From a checkpoint of a small transformer trained on Wikipedia: 2438 steps.
Each number is 500 + 40 x the weight over its row's rms, rounded and kept within 0 to 999. Layers, rows and columns count from 0. Numbers have three digits each. The size before them is the row's rms in percent of the matrix's.

# layer 14 attention query, 128x128, rms 0.157, rows 35-51,98-114, columns 0-127
059:526459461442462551528444473566462526538515454507544485521504518444440503602474510452503451466481550512521556506449452543592544439536548500438501480464528463492496492483503503541585452510487438481439513475540521543441500454475484479517482497528464539567489513553538509500504534485532493527572475606515522500482489457506437399567525521496439483419448479486549560534529522489507495511447
061:500442501465467511547456476477469498514496533412543532449463475431474487498497536545474499551536486499491403462499556485503534463445458482422479532531501565484450545555554523534594487573506527432559484540478443485474451483541480523453455462517499506519487500558501495551565558454531583468507507534514560488438372484518460496547497482500501484563533541533535486473565510502531442498479
078:501523448483509492411473484551502486455533465461556492489517508535461405432475521471617458474510466569463496508427536441565550510555441456496571533503518514482486504505488519550475427556497521510467397466517501472515498515485542556564531463512531477599539442526433471479520501520500535464445521503521472442539485547490529568436545465530462511483484450452478490476509460524501550498537
070:532490507476453485569504439520486493505529446451536523545523465505493502456483462492483492592484471558510496516436496482538531598496546510547553554530446519559518492482471512557449478491405436468482535466548429512522525522538504508535457440522538520587519526436460436483457461567471435516486479512458452470451495467493575491464491521558565480457466469476513549500447420541512534418476
062:660477574521515544435435462508509446525556470549469411485496579568463505451489539449504507539467462566514537444512500469518485557530474505540532488454533517480476548514473538510493544526496528517480488492439468470532488500482523555524489545446492462473536476506515474556523464425515532502493554479482524439517501568502472573482495439538479477552493449504473446548523477520505505595579
071:491502530472461547519470537475513517482426527564419473457471476504518517498492464544489467488537592515470448480519453414530410444480541463478412476482476496438532453519562452561483484541478577509476511531481477495476535492447465493563507484507486502509511499531506482516527489509517407497477435431518561552531463422502441459447503532440480516451550496462524468513523539624471497468557
105:495435536550521574527473495542519510494571508577545509520520498539514487417458522447519506558522484520479553510501438445495475528436454517516496535519452492444432473452398467527545507557508462548535489539538403455505495501543550572501484503456523464520553506462527486525496544529547540503495531476427431461557497591488536461580559476527499522492449481433450485514475463475481559464499
098:452503524499498484523601528429465513477533496469485523464503467492554536570548557429507476492472505509524486494491405543464531439513544493401487471519475462530446522532467481482496527520524417494506515462546511558432524498519470456504492464554483554519469540485576511486484463515395530494506465527619479422509502481471431504567503440553426492439450548476543516441503508480513489495529
083:589468523505526525545439519564508457507519445485542508478541531478458487427465537488547427562527532479489506533601540571546437545525518475481472524395508587485476415473459543500588477515521498560481523465563487506535486563537520499536509494455459531479492548474453486511524490506524533513552515488454462521629471500527476525558525489516469505535477519533533441503465484453507521437482
094:478508562432502449502419491457461494496532505484509466467401518495479525549518527449482543432500417549527529451455501503496523503560530540438556455543535537428518575514481579580548417428490513479456464492465503484500427504445482550466476487535526519514513451501473424522540443479520519465398490471519545510468464567474542505487472485471512399474515502486490525561503476501541496526511
098:466507592475491461421494503527409523509467472429451561486459454455464520510526551511498547477472513507541495439459492467556514463495598446457530525486473531472465505603525523560561521494484509460512505534484474572501475461491475494468496528557492519457432453511504461458506485514505485515561478442609579499480483452485485508471475546472415480531543462470493456528616537537503489496512
091:531520462469506538479429451460485477527497506579546472493508499503495428553508484527435503543423585445497461511461545449436423491542563446524470479534522531524513498490575524538509527560510539531516488555510467478495531488464477473487571506499489531547452523487469584521529478563440495469485432516448508496467533471508514448465526557415574562508513603491499520431469520514508442494421
096:439568527552513408456519560518495548463423487483459457497524522441462472447514528511514562500450474490566465472472487545480471486488558409568461497475533497492458494530496515483398492456549546524536490445576506430534465558488448505470528476562487542465428466500507509406548488493482491510484506481549446549502487471473516509405477517482487559590441498501528486491489475515502561469541
096:459469529489540540416474381446557503510512496554503562506475545524483481516464538541483484494473486450531512464486446418470530503499529518521579501452527460552470539519591556483552446525517514560483528491576524496486562445489470453495486533516479526516480575527479538548504436513457507507469506444583521466539519414541555496506567497468573505519524518505464517553420533515480433471458
110:493559490523554449588546507507559568534515512491481523537446577507531521424504572483541538449541523514529471510497449466519563501439439422491490559513474526471506502502508528542464492450512561439512479460486476484437554517512531550508424443486507428486594523487475446490512583532516463506489502498496416496564463491478608501479521543464429525571487533451490517484528493490507468451484
100:499505475541490472531478419536544541558463560532440609501479516521527465534437514545534514479490586424518546513427464464509535471490521509494532530512540462508480521533564453473457490550479446463476558497455548487526521470441534516530457521523396523538447538459509541526456503531461491505452501436471562499537490444578498454474549482479486491474484580464520535527533490511593455528431
096:569472475534471528534481543501505470491494448508445500536566468577477487413396456508512481518501489521440496508425442552511490569438438487482549471463548509479503498476468431480477578503502445568412503492497517493558478510510535551491505477453496439528486511478552523529494540444566516550511486502473510535520493535571542515485564451516479412551430491457478499434483450551531556450530
112:517542598505477525531574514457485527485479546601508512495526497490485459568571563491477533492525527476557509484556513556454454460521508407511499498437496447450434438541564504537492525411531501538465519492464543500454429502501477451537561508540498476489505470485471493470585424482464497507502471506540507538539420529513449531458511520431494488512487545484488418477554516424493525430518
085:449499500533505381460538518464527545491419533460478470449460532510459548466492505543567453493505561499480524472517415460519493439493464505543532579512526479519440485526569477523410556471511544486535458528534515495524521482496510492572486514503499470514563488437539496422459468484487476604429455528507481505444525421516456521425494521498568479534547513468554549430533515455494493512515
101:475558533492463474523502451511493527527519509563501529474496602515552477494469495528570471568517514457471537466543498467486545448573533498488494508430417531480507493514545447445472514498558519476498493473457532485500565468445548506482516472509421476529508534509466472479480515575445437504461535516501514436427504593604565468502498434476541537498518515434494485473575499461531458437408
098:555479441489486490501499509482505566478517489467454593522494512536462539516420452510504503501465521491489533485442555517464529524469413605441508479492514540475568547507406562502460486460470461481499533534505527466556575465518531522454481537442490460545500494511457480544475463477519472455570579542494547540585452524484506479530473475477571470528470465574558535469594493534534455527491
100:523597545496491392490512516525458531494521534501518516439505471458451533476457525534461521484494513552497517549478507528465528479527479479490555491459537444493473445546548604492498499493484546513480503530496466480487480453431521494540468444537502444498479515484478550494486532502502366490491361571511464435521504475491581477485466492480511512430512522454435560482594488478480482426498
095:540431443537445528546559541564525509524530571463449498511572574517577583493497472470501504517529525543485540499525440438448573530457460485512519479569511487519496495414456443528537497575386473464503475515445427502533544507535541577479534522486556511479528480469545446490480527514582544518545511475493503532498482514477496516505532526551442482499497506454502584496474478497500533570495
103:495465504473448458514480468494503473514478518416539528510464556496544478513473506486468563482448536501507513459481485515527508491507500526454565494513539554514504547540480612537562478407427491553514518547482530555562417472485479538487475476539538486529443478467533527421482416474483542449556548499516588531478507496574512517502444519490497432546508416566455524414490490549558533539513
086:500575450466544541518447467493517514566521468529545504464497528498507513561495447517495449511538540463450470437510556404501504468495409474507460533531407468487522493496462440521413566477443441498537523555526479594537533551573539503536472492476539468481552560449501489501558533523525431451467472536531474537512534416498492421504533462461495488476494564546523511452519497470461481475476
117:475573457492493473514551527441565530477541551503452502477497546487497519493490514499472549471508464525543431480548532561517514480543537457490475520523563469574482498504557523476466538428537543515436494534524608479527476518460479456502530469500475389543499439519416566487538428449478504554459465496494507514457419509517480464404458521491468547531533470481415481427485517527521466473551
103:477560537491553462491534522472526567509534511506505395503466465562515505465528449480483504517586510511482457540521522513440482447526529508565439478498487515472528468468522437492444550450567518499611493434472480484459559539540501445499478515448435470504489507487560586541507532472478435479453486491488464496498537470511551530474513521547525588523465563414513494465493486398445527546473
096:567540397561524490503507498516481498524509458436446634484504472502466555512513484532572390513561509433443491469461485489429495482502464556447509537490494492503547464516488453502489566516494507430460484472441490509538534527497556501442469529462527472549547499457512437560511530521509502560510473531492438516505475574468473442487550480507452497476527547444490572466546486498471487432447
123:546510464489562501500519514514473526502513488507529546520493481403475491529475467470467427434472543510512451480524545479569515496476499513462477548504484528459538473518494500512525427489419565416540483560536500506449500452467482536438449507527540503452472523513496476468411477538513573463538614532529552505472588428469480509563476560526497425471502524549517477500538457510571453595500
090:403495475464530515486505522478462483506499474482571528497487476502475475481541505521481479492467457479469504474455461579474475445513556542495443495442497531506487562545433525491560456473551475528443566508528574541541484457466485420493468523508476404572489448579477457483460529549409431501475497490600419447490542480503482482536454477503498466540527486486505563499551517590483501458456
106:455551559526488527521531503477505514521484550548485486505507466479485550484485576512494548499498512475557554419540443479531560493476603483535481529508538518485430480514492533522437533432482434401409534498450541458445425505491415481518583498550459519495502456482473471411534489495554463453507527477516556542495459492491521448458443491485485525483576547491535547522538503521546489425470
092:498499472399566539514519508500502503474505558569506489533491455561526462598527496560479496473455442519507504504429516515492512519499559451566521503495465516525516531579540536508500489518582476555545544462520448543419581506478510432564433455480477485483489507473478457514517476511462527483505564530572531519431467568522399531511524540498488434514524451481482459587553513495532517513448
087:479557451543526485472546507592535561509460464498508567541555505461468518461435515508498512547518490506505432549585496542475452505500500459592463552478464458498447500522567476415469479500531518468467593454443504447535512524493542503482567533537500506602522513496452494479425475454524497497559460487442480433506516446595514510442538450515493498528548497456479558507540459520489482470485
090:465480501499538526507512441386521561496510545470497548520631499489473512509495519561499510486481480520479523513449513463481505481515440488476488480586537578440530499555508520479469479570498532525587507564545542559436577413481506480505464561510480450492466506557428547582499536538469468435455472514506532496547537415507490447506447539489490528453508524523463498478497472491563520480465
# layer 14 attention key, 64x128, rms 0.152, rows 34-50, columns 0-127
088:482489505422495498476433495515523536538559463426456524488490533485453513522444433532485484454514544518438491494454487461523527498505450555450535548471490557525572514520481430394546434547556462537484539456493509522490509455475477488492479497503462511556413515550430419485461531519464491466477572511470517471543552441585490417513489488551484539421523529469489549535475504562538451520505
087:514530519400523461536476456454522525470489492464503482483452495482499520500507503533519502439475575482517480447429563520526560496561532497454528512439510510567551454538455502447487478465540454458487504502569522561428512525443456441457450513551465527467507549535514457501479516491446525414496571545537572443485495459486532462506418487541490501415452487532451458572523516522546516592536
089:488435533484519468458447476462479491553474489400545472551520507463502523502523537489442527501443496515525492539452449477503527527485462505517566519479589511516521460487508572527457439508479536465495511497548440506536428475482468472515478512511465534462454547456476545507413507502500536522543481495515518545539512412492456519561443497544561388408516483562499505589514579521540446568532
084:569450555440511476521494515497516457550468458439457455469483528492489479417466459474493483477456520483442486535444509558554583567574542505513550511522504486489499511457476494499508550411502533496561539538480489545504503406509498474547465513446527506500510547501544498502442503502442548566469541402497519427453591531549562530547462440532522434494464500490507483507500505443522458569542
093:493481495467452474512466553500542421516523486525453539542461597478482527515500451556477495440438481518442550492459474458517601533498504593506549540466525560548474491443532522521558496462563458509483563502503542546458477391486485475526571510464506475511468471573478573476511470502487521540459573484506504474461545486472473492475475526478541389504483479586547528508485538501512444533519
087:504483499582453535466495496505485401493509445499551507493517504525456438413470466550531492532537488479437497520479521550483455540441507537503495503487423486413529449466581460513527574462568491560503528496493540501534478505525562504526517488444514517531520514447501571528546562512544553448507524494450468465534537515477462501556523450553512394550452520442497537490523476412472481417479
090:585522548516496481506441581492526463496474539548426478453466518515556470441535427482425560554455542538531517516521514479437496549532512472530476524504577473522502567472551468542453495471483541541502459529523439513474513481509489490590539502461499472553542429534433517504561446516502460463440517507489513517461444588488557542442428541472506514485494563537406459551493513491490485494508
090:523498521445620407535556558498466458428492450523503499508472510472469504474485498489491517503449494604453511465495543520490543474500537563480499478556441522464487530475504515497526482536567543538549489564534439455462544412560518533578500486417529510531499505461534493461449449468527494481439476541553527535464563471492529573530556483573533477471477436540469514498461494514503519523567
095:528478524482503560508457490569509464491477505507487449528462437478466537502579546446556504510433500463522546514460557482442561556490439470448543523439508468511411471551446562490525479466420469452513583464520506570443442434473465506467495534540485549485464533596508426502498403489484522461546526477469507465508526413469547514525492496525514519509542514541495460552514475451472535510503
095:512521412478556566489535483507471500459495536512450504505487475542527502492503496516526498553480429574433462491455561520402526440517476444531507446552454496489466511457489481513543541464446513526409431604475560477524563482455513531533497523484546453506525496494507553516533541475533459556449483515464538482534472551449487526541574394478551462517515524554495511490518439462493478452428
098:505469443461474485495508521483471462509529463512576425481513445549563467479393492500456529425564495522435505548479526537563495549486551423486471477450496464457488480499529463465522478537446504544525427562483536505574482525444563545541507538495483514386531489474509488513481592516515492436520497527496531500524537549571461491543568449494491446539552496529480439460488454510486521440527
098:510552494508500493454536529454480485518478568481512440502502492526507523481574536467510528463489465495591427517484544525463438444587512442539483540596539484534462499523449547452473529540439506476559521455463522504380466565488431498440487518505556509465533453484482478454527530482468527487528523507532556573448504490456480452503451554483494447558509519523436523500498529499514610483444
103:547520549566460554551495518506457540485499499482445469534491516536540597525517491515455576511597524532511479552537516467521500549529562486558528455513473493442540491515479488496453501544495433470533484499506515497541494494543510544477539512478607538449457469412529489532545491492588541538518433483544473525484468530454488628466523552515453494566547507474578514438505459468476532465493
098:505562452458486507518574525507580520473469627552456498497479438460554470552523475526457475467457528472520500523516482539508441502459499511461465508485504515535459422567563535448489520453508555529507528477478533509459499485480423505490519495511526475558466435488487562452542464453488486605514474452515529538447486440459473499434429580522524545509462506536524459551451494507460542534580
098:427487545503527503476445498470558522561540446457538465509502516483495513460467512535543442499492507440535454537498508439567516506468471489469529482457551509552507461510521485474411450497512522422547554443497549466452513507476484504491503542520396564513450568509519486480478481497497458424512529531529578492468565395565517471530487420469469544455520501566496468599448498512557498527465
097:491438477481494507489459577504563584553542500468553457533561468531514455439491438423495492508524551495489555546520496511494537458458534491543507533468505521523528509439502476512508525548525399530554475517523498470479634432460576538494554488479526451469537508511461490582557481427445508518483517508504506514491487535485570417538546458498496536478463543451524456492543431494515465492555
101:480531490449474438498501449501527514526505487446523540492456529526494479488512578545550450481532481427607502470482527423541494539512497496425524528434546481490445532523517470474520484532533502514542578446517539490509452473463466424482477524521414472489504539454511450503448527550388532485444621479463510523505527482524450538456462474485543548465511512462487540566499516495566472564554